Weights of a small transformer language model: 2141 steps.
Each number is 50 + 12 x the weight over the matrix's rms, rounded and kept within 0 to 99. Layers, rows and columns count from 0.

# k: layer 6 attention key, 128x128, rms 0.0505, rows 84-127, columns 96-127
# q: layer 6 attention query, 128x128, rms 0.0507, rows 85-127, columns 96-127
# v: layer 6 attention value, 128x128, rms 0.0505, rows 64-120, columns 96-127
# o: layer 6 attention output (transposed), 128x128, rms 0.0627, rows 64-119, columns 96-127
k84:54 46 51 65 44 61 38 26 58 58 64 30 60 41 22 47 56 52 55 56 35 26 61 60 42 40 41 49 39 46 59 38
q85:56 20 43 42 66 67 52 63 71 64 41 30 29 45 49 38 69 50 51 50 56 49 80 62 51 47 54 52 51 46 44 51
k85:47 32 53 27 25 61 54 43 54 45 53 31 58 60 35 44 59 60 46 63 24 59 51 45 40 31 51 72 53 36 52 43
q86:44 31 36 51 43 60 38 43 36 57 48 35 41 52 37 31 39 25 41 31 33 64 19 47 52 33 62 32 68 65 50 35
k86:67 41 50 43 56 42 59 41 49 68 55 45 54 24 41 39 69 45 49 33 60 49 26 81 38 34 44 34 55 36 40 30
q87:44 56 60 54 63 27 30 53 59 54 68 40 48 48 56 60 54 36 35 54 47 06 64 30 49 61 48 72 61 25 73 36
k87:45 40 48 59 22 61 47 55 41 45 71 67 41 62 48 45 47 67 32 70 31 28 63 58 47 37 60 36 67 60 35 43
q88:52 46 83 55 62 51 56 77 59 22 84 41 51 64 61 42 65 58 52 54 50 59 57 54 57 56 60 38 42 39 21 45
k88:47 33 31 22 56 36 56 38 45 50 22 49 66 62 44 72 40 25 61 56 59 44 33 57 48 47 65 70 38 47 32 46
q89:71 74 48 66 45 36 55 42 74 58 41 60 75 42 50 67 58 64 43 62 43 49 53 55 42 28 48 37 55 78 53 39
k89:51 27 54 53 43 76 45 43 42 47 70 41 66 60 56 42 45 58 73 42 60 44 41 44 55 31 45 39 51 31 38 29
q90:58 67 58 44 53 55 43 59 54 54 26 36 37 35 40 63 48 42 50 38 63 35 58 71 63 38 29 55 51 59 49 39
k90:25 70 51 37 54 43 62 30 48 37 27 31 44 48 51 61 50 73 41 41 57 27 47 32 50 64 41 47 19 47 52 43
q91:63 36 46 50 42 48 80 53 62 34 54 53 59 62 34 44 46 54 50 14 65 66 47 45 50 54 46 49 40 73 30 55
k91:59 53 19 49 62 42 51 54 32 64 28 41 38 50 38 57 40 29 69 50 51 53 66 46 54 62 50 42 60 38 40 44
q92:55 54 44 43 66 60 63 60 40 29 38 47 38 61 42 47 57 33 47 55 49 54 72 30 64 34 63 84 39 78 47 54
k92:34 32 55 35 70 55 40 55 60 13 65 44 52 38 56 54 79 44 59 36 74 54 45 56 64 40 61 61 41 53 53 30
q93:56 59 33 52 32 38 40 43 44 53 24 41 42 30 54 68 44 31 71 39 46 85 45 50 48 72 57 57 14 56 49 53
k93:54 36 72 34 42 42 77 69 53 24 68 51 54 29 63 54 40 51 35 21 54 53 38 61 33 52 35 47 37 78 28 49
q94:59 52 43 43 53 66 50 55 38 15 54 53 38 61 19 50 37 42 47 54 62 62 63 53 63 56 56 63 89 37 58 55
k94:56 50 44 45 55 51 50 41 44 65 49 68 77 54 20 53 54 51 63 37 42 56 62 67 79 51 83 54 59 42 56 33
q95:43 38 43 58 38 68 52 45 53 32 57 50 72 42 62 52 29 56 53 41 42 43 73 35 54 44 45 55 48 45 68 60
k95:49 54 72 57 61 43 45 57 59 43 36 44 77 54 41 33 83 42 45 42 66 57 54 29 72 61 44 33 60 49 57 43
q96:28 45 52 64 52 59 46 55 35 36 69 39 42 38 56 52 62 66 54 42 49 55 65 40 26 55 66 44 59 60 57 44
k96:62 51 59 39 51 43 41 52 35 46 46 53 41 52 48 55 27 61 45 42 57 60 64 46 57 43 56 46 53 57 44 52
q97:62 58 39 42 62 39 39 54 64 51 37 64 64 40 55 63 48 42 50 56 53 50 49 35 56 54 52 53 29 55 48 47
k97:43 65 57 44 47 48 51 43 42 54 38 39 37 41 41 37 55 57 49 44 35 42 54 56 66 27 65 55 36 33 53 53
q98:59 34 40 47 50 58 43 60 52 45 34 55 56 49 57 47 59 49 60 59 49 40 54 37 48 53 53 51 38 47 59 40
k98:54 65 42 52 76 38 36 46 49 51 53 46 54 61 32 61 43 51 42 63 52 77 47 51 51 59 45 55 42 26 61 73
q99:56 64 54 51 64 67 36 43 39 40 60 35 19 34 53 50 67 58 44 44 55 70 58 44 32 62 72 42 45 47 47 41
k99:54 30 63 37 45 56 58 50 39 49 46 52 68 53 41 66 28 49 66 33 50 60 64 35 45 45 30 32 54 45 47 51
q100:72 46 53 47 55 52 42 46 55 67 54 46 55 56 65 63 54 39 61 52 71 53 34 48 37 44 33 30 37 40 46 23
k100:53 61 72 52 55 56 52 46 54 41 54 51 45 89 74 55 67 37 48 56 57 51 60 53 28 42 34 72 64 50 52 39
q101:56 31 45 59 53 56 58 47 70 64 44 50 33 40 32 72 55 42 70 39 47 57 67 39 50 49 44 68 27 54 64 46
k101:61 42 43 17 56 35 59 43 52 65 52 28 55 23 57 46 66 46 54 54 63 45 49 45 60 48 56 38 24 40 49 57
q102:53 63 53 44 51 47 50 39 68 33 46 67 45 59 69 55 65 29 48 37 54 47 65 35 59 61 28 37 47 44 46 61
k102:12 59 53 46 40 44 33 34 58 52 40 53 65 44 60 51 53 49 61 60 47 31 51 35 62 56 60 51 66 63 67 50
q103:47 38 67 39 46 43 48 36 49 64 61 68 51 41 39 81 49 59 50 51 53 47 42 45 57 62 42 53 68 49 42 54
k103:50 35 54 50 32 49 65 51 61 69 43 52 63 57 46 34 24 51 75 54 49 61 39 47 49 60 24 50 54 26 73 58
q104:30 52 57 48 58 51 56 52 47 54 64 51 42 25 44 59 68 46 39 34 73 68 61 46 48 55 45 65 47 53 41 56
k104:50 65 49 43 26 48 47 50 31 57 45 42 57 24 55 61 37 54 55 63 47 38 61 35 52 46 46 64 82 58 53 39
q105:44 68 63 34 54 30 92 54 62 40 36 63 26 55 54 48 44 51 37 50 55 64 61 44 56 46 35 25 67 66 63 68
k105:63 41 64 60 81 46 30 52 60 45 35 51 40 37 54 48 31 41 53 43 41 60 38 27 66 43 30 43 47 19 68 66
q106:43 39 50 37 52 50 23 51 37 35 31 44 54 64 62 64 56 51 26 41 45 37 48 65 38 45 61 32 68 35 51 36
k106:17 46 66 62 54 50 52 42 34 68 33 70 47 36 48 26 57 59 45 48 64 32 50 49 57 53 48 69 82 67 46 40
q107:56 43 20 64 53 81 55 64 44 51 45 43 86 55 64 52 46 67 67 42 66 65 39 53 16 39 52 64 48 55 86 70
k107:41 58 25 51 46 77 60 44 39 61 41 45 77 49 59 53 52 61 59 45 67 50 27 44 37 51 54 43 69 70 64 48
q108:42 34 75 42 31 39 46 62 48 48 42 21 40 70 51 49 52 65 59 48 41 52 44 76 41 53 46 32 37 57 51 64
k108:54 41 35 52 50 56 58 59 49 53 41 47 63 52 51 49 40 35 67 56 57 62 64 28 61 68 40 42 57 70 34 46
q109:39 55 46 90 53 62 75 47 48 30 61 38 48 49 32 31 37 57 58 55 40 45 51 41 59 34 62 37 55 61 68 68
k109:40 51 40 61 52 47 44 75 48 59 54 58 62 48 50 68 40 37 38 40 44 70 33 61 53 52 68 29 55 60 45 46
q110:51 45 59 61 91 78 41 63 74 34 40 55 65 71 56 54 46 58 55 46 52 14 60 44 65 77 61 53 56 44 47 63
k110:46 48 47 68 27 61 47 48 13 48 54 64 58 72 50 69 60 71 19 74 47 40 64 72 32 62 82 70 58 66 47 37
q111:37 49 72 42 31 77 64 35 67 59 47 49 45 55 53 61 70 23 43 65 47 54 32 51 64 62 44 48 32 62 79 21
k111:73 52 50 66 61 35 43 61 32 52 52 36 44 58 33 52 40 28 67 44 44 52 37 43 61 47 30 49 54 60 59 60
q112:24 41 28 22 50 55 48 40 55 37 49 44 43 40 38 45 66 38 39 66 56 49 58 40 50 57 29 37 39 47 44 55
k112:46 41 53 46 31 49 62 59 56 49 42 60 54 48 68 32 44 53 73 41 68 79 34 83 77 43 50 48 65 47 71 66
q113:42 36 29 40 55 59 35 60 39 47 52 51 63 37 53 47 35 58 59 30 41 41 56 45 38 44 62 68 67 63 73 52
k113:71 54 51 42 32 37 66 54 41 31 68 49 67 46 40 47 36 56 38 25 65 50 32 56 37 64 31 66 45 75 39 24
q114:54 33 41 18 51 25 47 44 45 48 42 53 46 76 47 29 39 43 38 48 46 41 49 46 60 60 24 37 70 55 21 34
k114:40 46 62 30 37 63 33 49 50 54 47 46 32 31 59 40 47 42 55 84 38 68 69 45 58 47 44 22 77 57 32 68
q115:52 64 54 47 68 34 69 52 28 51 76 42 50 49 51 49 56 43 42 44 51 54 65 44 52 30 46 38 55 65 46 36
k115:80 36 56 41 45 54 25 53 23 46 58 41 49 41 41 42 40 69 47 26 58 37 33 81 53 51 70 56 59 41 36 54
q116:52 42 27 45 59 56 22 56 33 73 36 55 60 57 65 39 63 47 31 20 61 31 67 34 48 76 43 23 70 57 48 46
k116:41 74 81 60 64 66 72 66 63 44 48 61 55 36 58 55 44 51 51 24 47 31 59 47 55 46 45 55 65 43 76 53
q117:39 52 43 35 61 47 61 51 29 41 56 41 67 56 32 80 52 55 54 51 63 50 42 43 43 34 36 52 73 47 48 54
k117:40 44 61 63 56 50 71 61 69 61 62 37 58 50 43 65 37 60 45 36 53 54 61 30 38 40 51 65 42 39 15 60
q118:36 36 27 21 69 43 53 55 50 58 45 34 57 63 31 64 53 71 41 51 50 31 41 73 52 64 59 58 34 53 62 39
k118:32 42 60 66 30 33 44 47 56 44 44 44 52 48 40 55 64 32 43 45 53 79 64 39 40 69 59 72 61 38 47 67
q119:27 50 69 42 56 56 59 49 51 74 63 67 73 33 50 41 56 53 43 44 48 46 63 38 27 55 51 38 37 57 35 27
k119:56 52 84 45 55 24 50 53 74 44 58 52 34 45 57 36 65 32 52 66 66 49 31 31 55 41 25 73 67 40 77 59
q120:51 62 46 25 52 46 44 59 68 60 34 36 52 35 36 59 44 43 23 35 49 22 39 48 45 64 61 69 27 43 23 40
k120:52 60 60 58 34 58 43 63 42 32 47 50 26 53 50 77 46 41 45 52 49 70 49 88 62 58 19 54 50 40 42 39
q121:58 50 54 56 60 20 73 27 34 34 46 22 48 72 35 32 49 57 58 64 59 55 53 50 48 54 52 53 66 46 73 43
k121:53 44 38 53 41 51 37 51 50 61 49 76 66 44 28 46 58 61 54 47 34 64 53 52 39 39 39 48 37 14 38 47
q122:74 41 57 46 63 64 47 43 47 60 43 48 48 54 60 39 52 32 63 49 34 29 45 54 54 62 49 63 45 36 50 59
k122:63 37 44 28 58 59 35 56 62 50 77 66 63 47 79 47 42 67 55 55 42 77 45 61 27 41 88 36 75 43 45 48
q123:38 67 49 51 57 40 36 24 66 24 40 47 65 66 54 50 73 57 68 39 62 54 61 50 59 60 52 53 50 42 61 40
k123:53 37 57 52 39 77 79 66 65 30 50 37 58 78 33 39 46 72 78 60 48 53 58 34 47 42 50 31 49 60 46 44
q124:33 50 54 59 48 51 60 40 38 65 36 52 42 34 43 59 74 68 51 52 39 49 53 73 69 54 30 45 52 53 59 38
k124:42 63 56 53 72 39 56 59 38 29 56 59 58 44 55 43 39 43 48 52 59 59 36 57 43 49 37 34 60 75 44 70
q125:20 65 41 62 52 39 66 30 45 36 61 44 43 33 56 54 48 45 38 49 41 46 58 52 44 68 53 54 44 70 47 61
k125:19 45 44 58 44 25 42 52 40 33 55 35 56 10 52 54 51 47 64 39 57 40 35 67 42 36 39 39 44 62 63 63
q126:35 27 64 44 47 77 65 38 56 64 71 41 62 60 70 62 53 62 51 42 56 51 42 67 49 42 68 56 86 52 41 65
k126:53 49 41 56 56 44 45 54 35 76 57 35 57 92 50 53 25 47 39 69 44 52 61 40 72 46 44 99 65 52 49 33
q127:51 54 32 62 39 44 59 67 62 57 64 58 45 60 64 44 28 51 32 49 65 41 44 58 59 74 60 33 50 63 47 20
k127:55 52 41 39 25 65 40 52 51 29 42 50 37 41 52 56 71 35 73 60 42 39 66 85 54 51 52 59 49 36 53 52
v64:73 50 41 51 40 57 67 75 46 56 51 35 51 52 41 60 63 52 72 44 41 60 72 67 61 50 45 39 62 70 47 68
o64:48 43 47 60 50 59 59 41 60 70 50 26 53 43 37 39 59 50 65 40 42 67 43 49 54 35 54 56 17 47 50 39
v65:37 50 62 40 40 45 57 59 65 60 43 59 31 57 42 42 67 63 49 39 52 42 49 44 44 52 61 17 34 34 73 46
o65:67 55 53 71 42 60 47 52 70 64 56 59 61 71 60 54 59 42 55 37 43 70 52 76 54 53 50 53 36 53 65 46
v66:58 39 68 43 46 41 46 43 53 73 29 46 37 32 52 61 40 47 71 59 57 62 63 61 47 38 58 53 53 49 52 56
o66:46 39 41 52 43 30 41 71 46 75 59 47 33 53 58 59 50 56 36 31 57 53 66 29 61 68 52 56 41 29 54 71
v67:47 57 57 47 58 28 39 62 31 33 35 52 30 41 46 49 48 50 47 49 55 40 49 53 49 48 76 70 35 44 51 51
o67:56 34 58 66 49 70 41 56 56 63 65 65 54 68 50 44 29 66 60 22 41 67 83 30 53 43 36 46 62 30 56 36
v68:47 55 63 40 53 62 39 63 29 39 64 37 53 47 28 60 34 35 65 21 68 47 59 61 63 45 69 60 63 63 47 43
o68:67 57 51 52 52 56 44 70 48 55 52 49 68 54 40 41 33 51 52 56 59 53 67 48 49 46 55 70 61 38 64 56
v69:57 57 54 15 42 55 73 62 54 52 52 57 37 50 60 61 48 63 75 38 22 27 60 44 59 56 39 45 38 42 46 51
o69:28 56 51 64 25 38 48 50 51 54 30 42 52 62 70 76 66 44 55 54 46 46 56 55 66 42 35 75 66 62 69 48
v70:58 57 50 52 62 61 66 63 55 30 43 50 55 54 39 35 56 63 47 30 49 34 65 47 49 62 35 59 45 58 47 55
o70:43 65 42 56 32 59 54 37 41 38 49 15 43 48 48 61 60 30 44 48 50 63 30 38 38 47 50 77 61 44 38 62
v71:44 48 46 54 48 36 52 41 67 48 51 61 46 51 51 47 52 61 67 60 69 53 49 48 50 37 58 85 55 30 55 43
o71:82 22 61 65 44 51 43 44 48 43 56 58 59 34 75 47 58 43 65 33 63 45 56 62 49 55 40 43 39 59 42 24
v72:46 24 46 53 49 58 74 41 69 48 45 48 39 28 41 53 52 58 38 65 36 51 63 43 57 56 55 43 44 41 42 42
o72:44 54 69 80 28 37 57 34 34 56 44 80 40 53 61 28 45 55 46 46 39 26 50 51 53 46 55 57 65 73 56 65
v73:54 55 59 55 21 28 34 55 43 75 42 49 58 26 33 43 47 50 28 50 55 28 63 40 54 55 41 34 29 53 63 85
o73:67 56 65 55 42 61 45 52 34 51 50 49 41 57 58 33 57 12 57 52 48 49 64 56 58 47 62 65 34 34 74 48
v74:77 36 23 64 30 49 39 45 61 65 36 51 61 57 65 52 54 41 58 63 41 72 37 27 57 36 55 52 57 46 65 59
o74:41 48 55 50 62 61 61 38 37 38 63 63 61 52 38 41 52 48 69 50 55 73 54 32 76 56 62 44 33 53 43 41
v75:41 59 14 40 67 34 72 62 37 35 63 53 46 53 49 41 58 32 46 39 60 60 57 52 49 47 57 69 41 56 53 50
o75:58 58 53 63 55 61 42 58 64 35 45 54 64 56 58 49 61 62 73 30 59 71 47 65 39 37 62 62 62 41 26 45
v76:55 30 55 60 58 47 46 49 54 51 53 37 46 45 47 45 48 45 45 45 50 58 48 64 43 49 38 75 58 55 79 80
o76:50 53 85 36 58 37 38 24 46 63 46 70 48 35 68 46 63 41 49 50 50 56 50 39 35 55 56 57 46 39 37 18
v77:32 42 49 69 63 64 64 42 41 69 46 68 39 71 57 66 33 61 50 35 49 65 57 41 52 66 70 65 73 65 55 46
o77:51 67 40 71 44 45 45 22 36 23 63 39 70 43 45 64 71 74 28 41 41 46 44 50 58 38 86 50 63 32 53 42
v78:56 54 41 29 63 50 60 50 51 44 62 47 68 30 42 65 21 45 42 42 46 73 60 52 55 40 50 42 56 61 50 34
o78:44 29 38 60 49 45 47 45 64 54 35 59 59 43 47 74 41 38 42 62 44 37 36 59 64 30 47 49 27 63 26 58
v79:50 56 54 78 56 25 58 46 52 50 61 23 32 55 64 40 49 52 41 45 53 44 33 42 65 33 61 60 51 75 42 71
o79:70 57 33 42 65 51 49 44 35 57 59 47 25 55 60 38 70 16 28 40 49 34 57 43 55 74 59 57 47 49 32 44
v80:49 51 45 42 60 46 53 38 54 42 26 37 65 53 43 70 25 38 59 44 27 76 61 39 62 41 73 39 44 40 38 51
o80:53 48 74 42 62 70 49 48 74 20 66 67 42 50 46 45 28 46 40 34 42 61 40 35 43 59 28 44 62 37 57 40
v81:75 62 48 63 56 38 64 67 62 44 53 44 35 77 66 49 48 52 49 52 55 51 65 44 46 85 41 54 10 48 54 58
o81:47 53 50 45 35 43 20 58 42 55 67 56 46 52 76 54 54 28 32 15 62 62 38 61 52 33 44 64 54 63 45 45
v82:47 36 51 42 87 67 53 74 61 44 54 57 55 48 60 49 57 30 55 46 32 73 29 54 53 41 61 46 60 55 44 62
o82:70 68 41 53 47 23 67 60 58 60 54 61 51 42 47 51 28 51 42 44 33 54 34 47 52 45 56 65 55 70 36 26
v83:40 47 58 49 60 70 45 54 41 55 45 37 39 26 39 35 44 67 39 57 57 52 47 51 51 50 52 51 24 66 48 59
o83:62 37 45 60 46 52 52 60 52 47 59 61 67 61 36 33 72 37 41 43 47 49 92 28 69 44 53 45 37 43 36 50
v84:37 57 37 56 43 48 40 67 46 38 42 53 49 56 35 38 57 57 70 48 40 70 56 59 54 62 36 43 59 63 40 40
o84:47 46 48 44 55 79 55 53 55 54 73 61 41 57 76 76 41 60 50 62 36 52 38 46 48 46 40 49 51 58 19 49
v85:43 55 36 48 63 43 39 51 40 62 55 25 53 52 46 55 60 58 41 45 35 63 41 48 66 53 55 49 50 19 64 72
o85:39 45 44 59 56 68 51 41 34 49 44 39 46 60 40 45 48 28 45 49 53 40 47 43 45 72 29 57 46 55 31 53
v86:55 64 30 60 54 63 63 50 58 64 47 27 56 59 23 40 40 50 54 54 65 51 36 31 55 35 43 52 32 41 46 39
o86:37 52 74 51 50 55 40 38 51 33 71 52 41 26 41 54 54 27 70 37 69 27 82 49 60 39 63 48 54 52 48 30
v87:78 58 39 70 29 46 75 42 44 60 67 62 44 58 52 55 48 67 62 64 60 63 59 30 47 60 49 43 44 53 55 57
o87:54 63 54 53 32 33 51 53 73 43 46 48 41 37 20 59 74 60 56 66 62 68 35 46 38 47 64 56 50 60 53 47
v88:41 56 65 45 70 14 55 42 56 50 53 53 71 52 62 73 52 41 48 57 52 30 45 49 57 55 45 43 46 67 46 49
o88:57 29 51 46 71 42 38 46 69 32 74 55 49 39 71 29 43 60 46 47 27 53 36 53 49 35 44 54 55 50 49 73
v89:23 78 52 48 64 33 37 15 51 41 43 41 47 55 65 47 60 47 54 65 58 43 45 73 54 71 39 52 36 57 49 40
o89:57 30 36 36 55 64 67 49 64 40 67 40 45 27 65 67 47 62 73 71 54 59 52 54 50 51 45 58 71 38 61 45
v90:69 53 46 73 46 40 45 55 35 62 46 40 51 63 55 51 39 48 64 23 72 61 59 40 50 77 63 45 65 49 48 56
o90:47 47 56 55 51 48 52 62 46 39 60 39 61 39 40 51 53 46 58 62 58 41 75 61 49 67 56 56 65 16 26 34
v91:57 38 47 61 65 37 51 54 37 85 48 42 35 54 30 40 56 82 51 49 36 43 47 50 49 34 53 85 28 39 59 66
o91:52 41 52 51 45 49 47 49 41 50 70 55 38 63 29 46 44 67 55 36 56 60 51 54 39 42 61 36 35 66 52 51
v92:37 71 28 37 39 56 72 70 58 49 22 52 27 45 60 44 51 59 35 43 58 42 51 45 64 54 53 34 44 61 50 42
o92:40 50 36 55 23 52 79 36 44 36 50 53 47 48 45 68 82 41 43 32 38 53 44 36 52 34 26 44 76 57 50 45
v93:48 59 39 56 60 63 38 48 53 42 39 48 47 51 67 63 64 43 52 47 65 53 50 37 50 24 37 76 52 56 49 58
o93:61 69 25 44 32 77 68 51 52 41 49 49 20 56 44 41 45 44 51 41 67 54 44 39 59 31 32 54 56 73 57 28
v94:43 53 45 62 50 52 53 56 62 42 43 45 51 61 38 52 55 67 47 49 32 73 47 35 56 40 62 37 44 70 39 62
o94:57 71 64 50 69 58 29 44 46 59 75 44 63 51 55 36 44 47 39 26 59 58 43 56 52 35 26 56 53 84 48 71
v95:65 46 82 46 65 24 44 47 50 61 47 56 53 14 43 43 56 55 60 33 62 65 44 77 39 56 65 37 60 56 33 49
o95:54 68 38 53 61 51 70 49 61 68 40 63 55 51 63 53 58 59 44 64 44 52 45 62 42 62 58 47 55 38 53 54
v96:30 47 74 65 46 42 65 43 54 63 52 32 19 45 60 64 46 32 23 73 61 75 52 46 34 78 70 59 74 44 38 57
o96:66 66 32 80 76 67 41 47 72 69 32 47 54 28 39 52 65 42 56 45 47 46 50 52 38 60 45 46 77 24 25 37
v97:40 46 58 46 39 63 43 57 59 31 55 44 75 36 44 43 56 71 49 55 42 48 41 42 48 65 57 46 34 36 51 51
o97:56 56 37 34 40 32 50 43 34 49 58 59 35 53 46 40 53 47 56 48 58 52 49 59 58 37 34 70 52 65 52 53
v98:36 58 51 51 58 56 46 66 29 39 54 62 61 55 72 66 29 34 69 62 61 65 59 43 51 51 41 41 35 25 58 54
o98:24 65 37 51 47 55 40 82 58 49 55 63 47 55 58 50 37 73 65 58 43 39 54 80 59 53 46 70 59 69 57 31
v99:65 52 49 34 64 46 73 31 48 44 40 35 48 41 50 39 46 58 57 53 54 60 52 55 44 65 39 58 56 62 40 55
o99:60 55 59 27 62 62 81 39 38 50 67 34 57 58 60 34 48 45 18 51 48 50 44 45 59 33 55 62 44 41 52 42
v100:69 72 58 65 54 67 46 55 61 58 57 64 76 62 64 75 51 51 47 56 59 65 66 78 53 59 52 59 51 50 18 54
o100:71 45 36 71 41 38 37 44 77 40 38 66 22 29 62 52 56 57 45 44 59 54 37 71 54 52 44 33 56 55 57 40
v101:46 54 31 29 52 50 60 60 44 41 39 35 45 23 47 66 42 42 33 54 48 62 41 37 53 34 42 62 41 56 86 50
o101:50 39 34 39 36 39 63 51 55 45 60 20 53 41 31 41 57 39 51 33 48 54 64 59 44 09 53 40 52 62 37 50
v102:67 34 40 19 65 59 55 66 49 67 27 65 47 80 70 56 52 50 42 27 39 58 55 60 42 58 43 60 62 36 31 45
o102:42 48 65 66 30 75 43 51 30 61 52 41 54 38 63 54 58 52 49 66 47 48 28 67 36 39 60 76 35 57 61 39
v103:84 25 21 64 48 53 51 55 43 64 61 68 46 43 09 62 36 58 40 34 44 38 59 76 44 35 56 29 68 74 39 46
o103:46 61 40 30 31 35 28 80 47 46 29 80 25 59 42 44 59 53 52 63 76 54 52 33 50 52 39 54 66 68 44 72
v104:41 61 52 45 50 53 40 65 32 17 55 54 46 77 78 31 47 26 56 72 52 29 42 44 47 52 55 50 42 35 48 29
o104:48 28 39 40 62 40 42 42 55 45 44 60 46 42 66 53 58 54 60 69 59 63 68 43 43 35 36 75 44 44 53 64
v105:58 45 59 39 62 51 36 20 38 55 65 64 43 53 47 68 61 69 49 44 49 73 67 44 61 49 61 39 73 69 55 41
o105:67 41 54 49 79 40 72 31 36 40 49 54 48 70 58 35 62 63 52 77 52 44 55 56 43 30 49 35 35 64 54 67
v106:72 25 69 45 59 36 31 55 56 48 60 60 66 74 64 43 54 48 63 45 80 47 38 43 53 55 50 38 26 44 69 51
o106:44 35 74 42 60 66 42 52 52 70 43 55 66 48 56 38 69 37 53 42 60 43 39 40 53 79 25 47 52 49 53 25
v107:35 66 43 66 43 43 47 56 58 38 57 34 48 41 52 65 65 41 43 38 42 33 52 74 54 40 54 43 36 51 54 62
o107:74 46 43 63 33 50 54 34 51 57 54 29 51 26 54 37 39 64 71 41 39 49 32 57 67 65 61 58 47 67 30 50
v108:42 66 51 49 30 53 69 39 47 55 36 46 18 63 49 72 40 46 62 26 49 69 38 48 56 65 37 56 48 50 55 38
o108:56 29 42 44 35 34 21 74 55 46 57 59 60 51 65 58 69 43 63 47 40 65 66 58 42 45 48 31 57 44 30 45
v109:51 59 50 48 54 45 56 47 28 50 52 44 48 39 56 52 61 37 80 61 56 60 55 56 54 40 51 45 41 46 45 54
o109:46 33 40 44 65 57 47 50 45 33 52 36 37 69 68 86 56 72 46 67 52 55 58 66 51 44 44 36 45 37 26 50
v110:35 75 52 53 43 58 63 54 54 61 35 59 65 29 40 43 62 57 42 65 32 60 67 38 23 48 44 70 27 56 55 74
o110:55 57 71 64 28 35 64 57 64 55 58 59 45 88 51 63 46 49 70 36 29 41 37 52 50 34 38 56 30 55 39 82
v111:35 28 43 70 55 44 51 47 72 25 34 62 68 36 61 48 46 46 42 52 54 28 72 80 45 45 35 53 62 48 52 61
o111:43 34 48 31 48 36 33 52 40 29 43 74 53 41 46 48 43 41 40 70 72 53 49 61 76 52 41 52 58 49 42 52
v112:48 62 43 61 56 57 63 45 65 75 34 58 62 63 27 66 65 55 33 51 54 43 62 64 48 77 47 50 46 52 47 55
o112:56 51 46 27 39 62 51 57 56 58 39 50 42 41 44 49 80 46 56 60 51 30 28 45 51 54 42 53 42 38 38 38
v113:44 55 51 46 34 47 38 59 58 74 64 56 43 47 39 45 67 44 31 16 75 45 53 47 42 46 63 39 49 27 62 40
o113:51 67 37 74 24 68 44 51 53 60 39 49 37 67 42 56 64 31 72 69 75 47 38 55 53 32 40 58 54 31 52 54
v114:39 42 29 53 68 52 41 46 57 60 50 53 43 56 57 48 30 50 54 58 53 49 42 45 35 49 50 67 54 57 45 48
o114:53 41 44 53 32 42 68 58 59 56 50 43 45 47 16 58 37 57 36 45 65 32 49 42 50 48 45 38 54 59 44 65
v115:43 54 50 40 48 22 39 64 72 48 49 43 52 23 42 49 61 58 70 56 26 67 69 57 54 56 49 85 58 29 33 64
o115:55 54 48 78 45 70 54 33 46 54 63 38 17 73 46 70 30 46 55 46 41 58 40 37 40 70 65 51 73 49 48 68
v116:55 55 49 47 35 53 55 61 44 54 30 51 49 37 54 24 65 40 21 13 65 33 36 44 46 49 46 52 58 38 49 59
o116:61 41 60 60 38 30 55 42 57 64 54 47 54 62 59 45 54 37 65 39 68 39 69 71 48 69 43 60 43 39 77 34
v117:48 60 57 78 39 75 42 65 49 33 56 58 48 62 41 44 44 59 53 41 65 71 62 79 36 44 45 49 38 28 61 57
o117:52 70 50 59 35 28 50 61 28 51 58 65 40 53 28 44 61 44 47 54 62 74 49 38 74 50 50 42 66 48 48 44
v118:34 67 43 37 55 30 61 15 59 61 53 64 30 69 48 68 32 44 61 34 77 48 45 38 56 42 54 23 42 42 44 53
o118:58 70 35 26 61 49 47 58 56 68 60 42 63 64 61 52 58 48 63 42 76 30 51 67 45 38 50 44 55 56 58 66
v119:44 56 72 54 46 49 66 46 41 49 61 59 51 49 31 42 48 51 37 56 40 46 32 50 73 68 36 60 56 46 56 55
o119:48 43 43 69 48 49 43 59 62 54 55 50 41 29 58 51 48 51 53 49 43 49 68 24 52 61 59 50 23 65 52 27
v120:60 74 57 56 39 53 47 32 52 58 61 36 58 48 48 50 41 55 52 63 46 44 60 46 52 54 69 53 59 42 47 45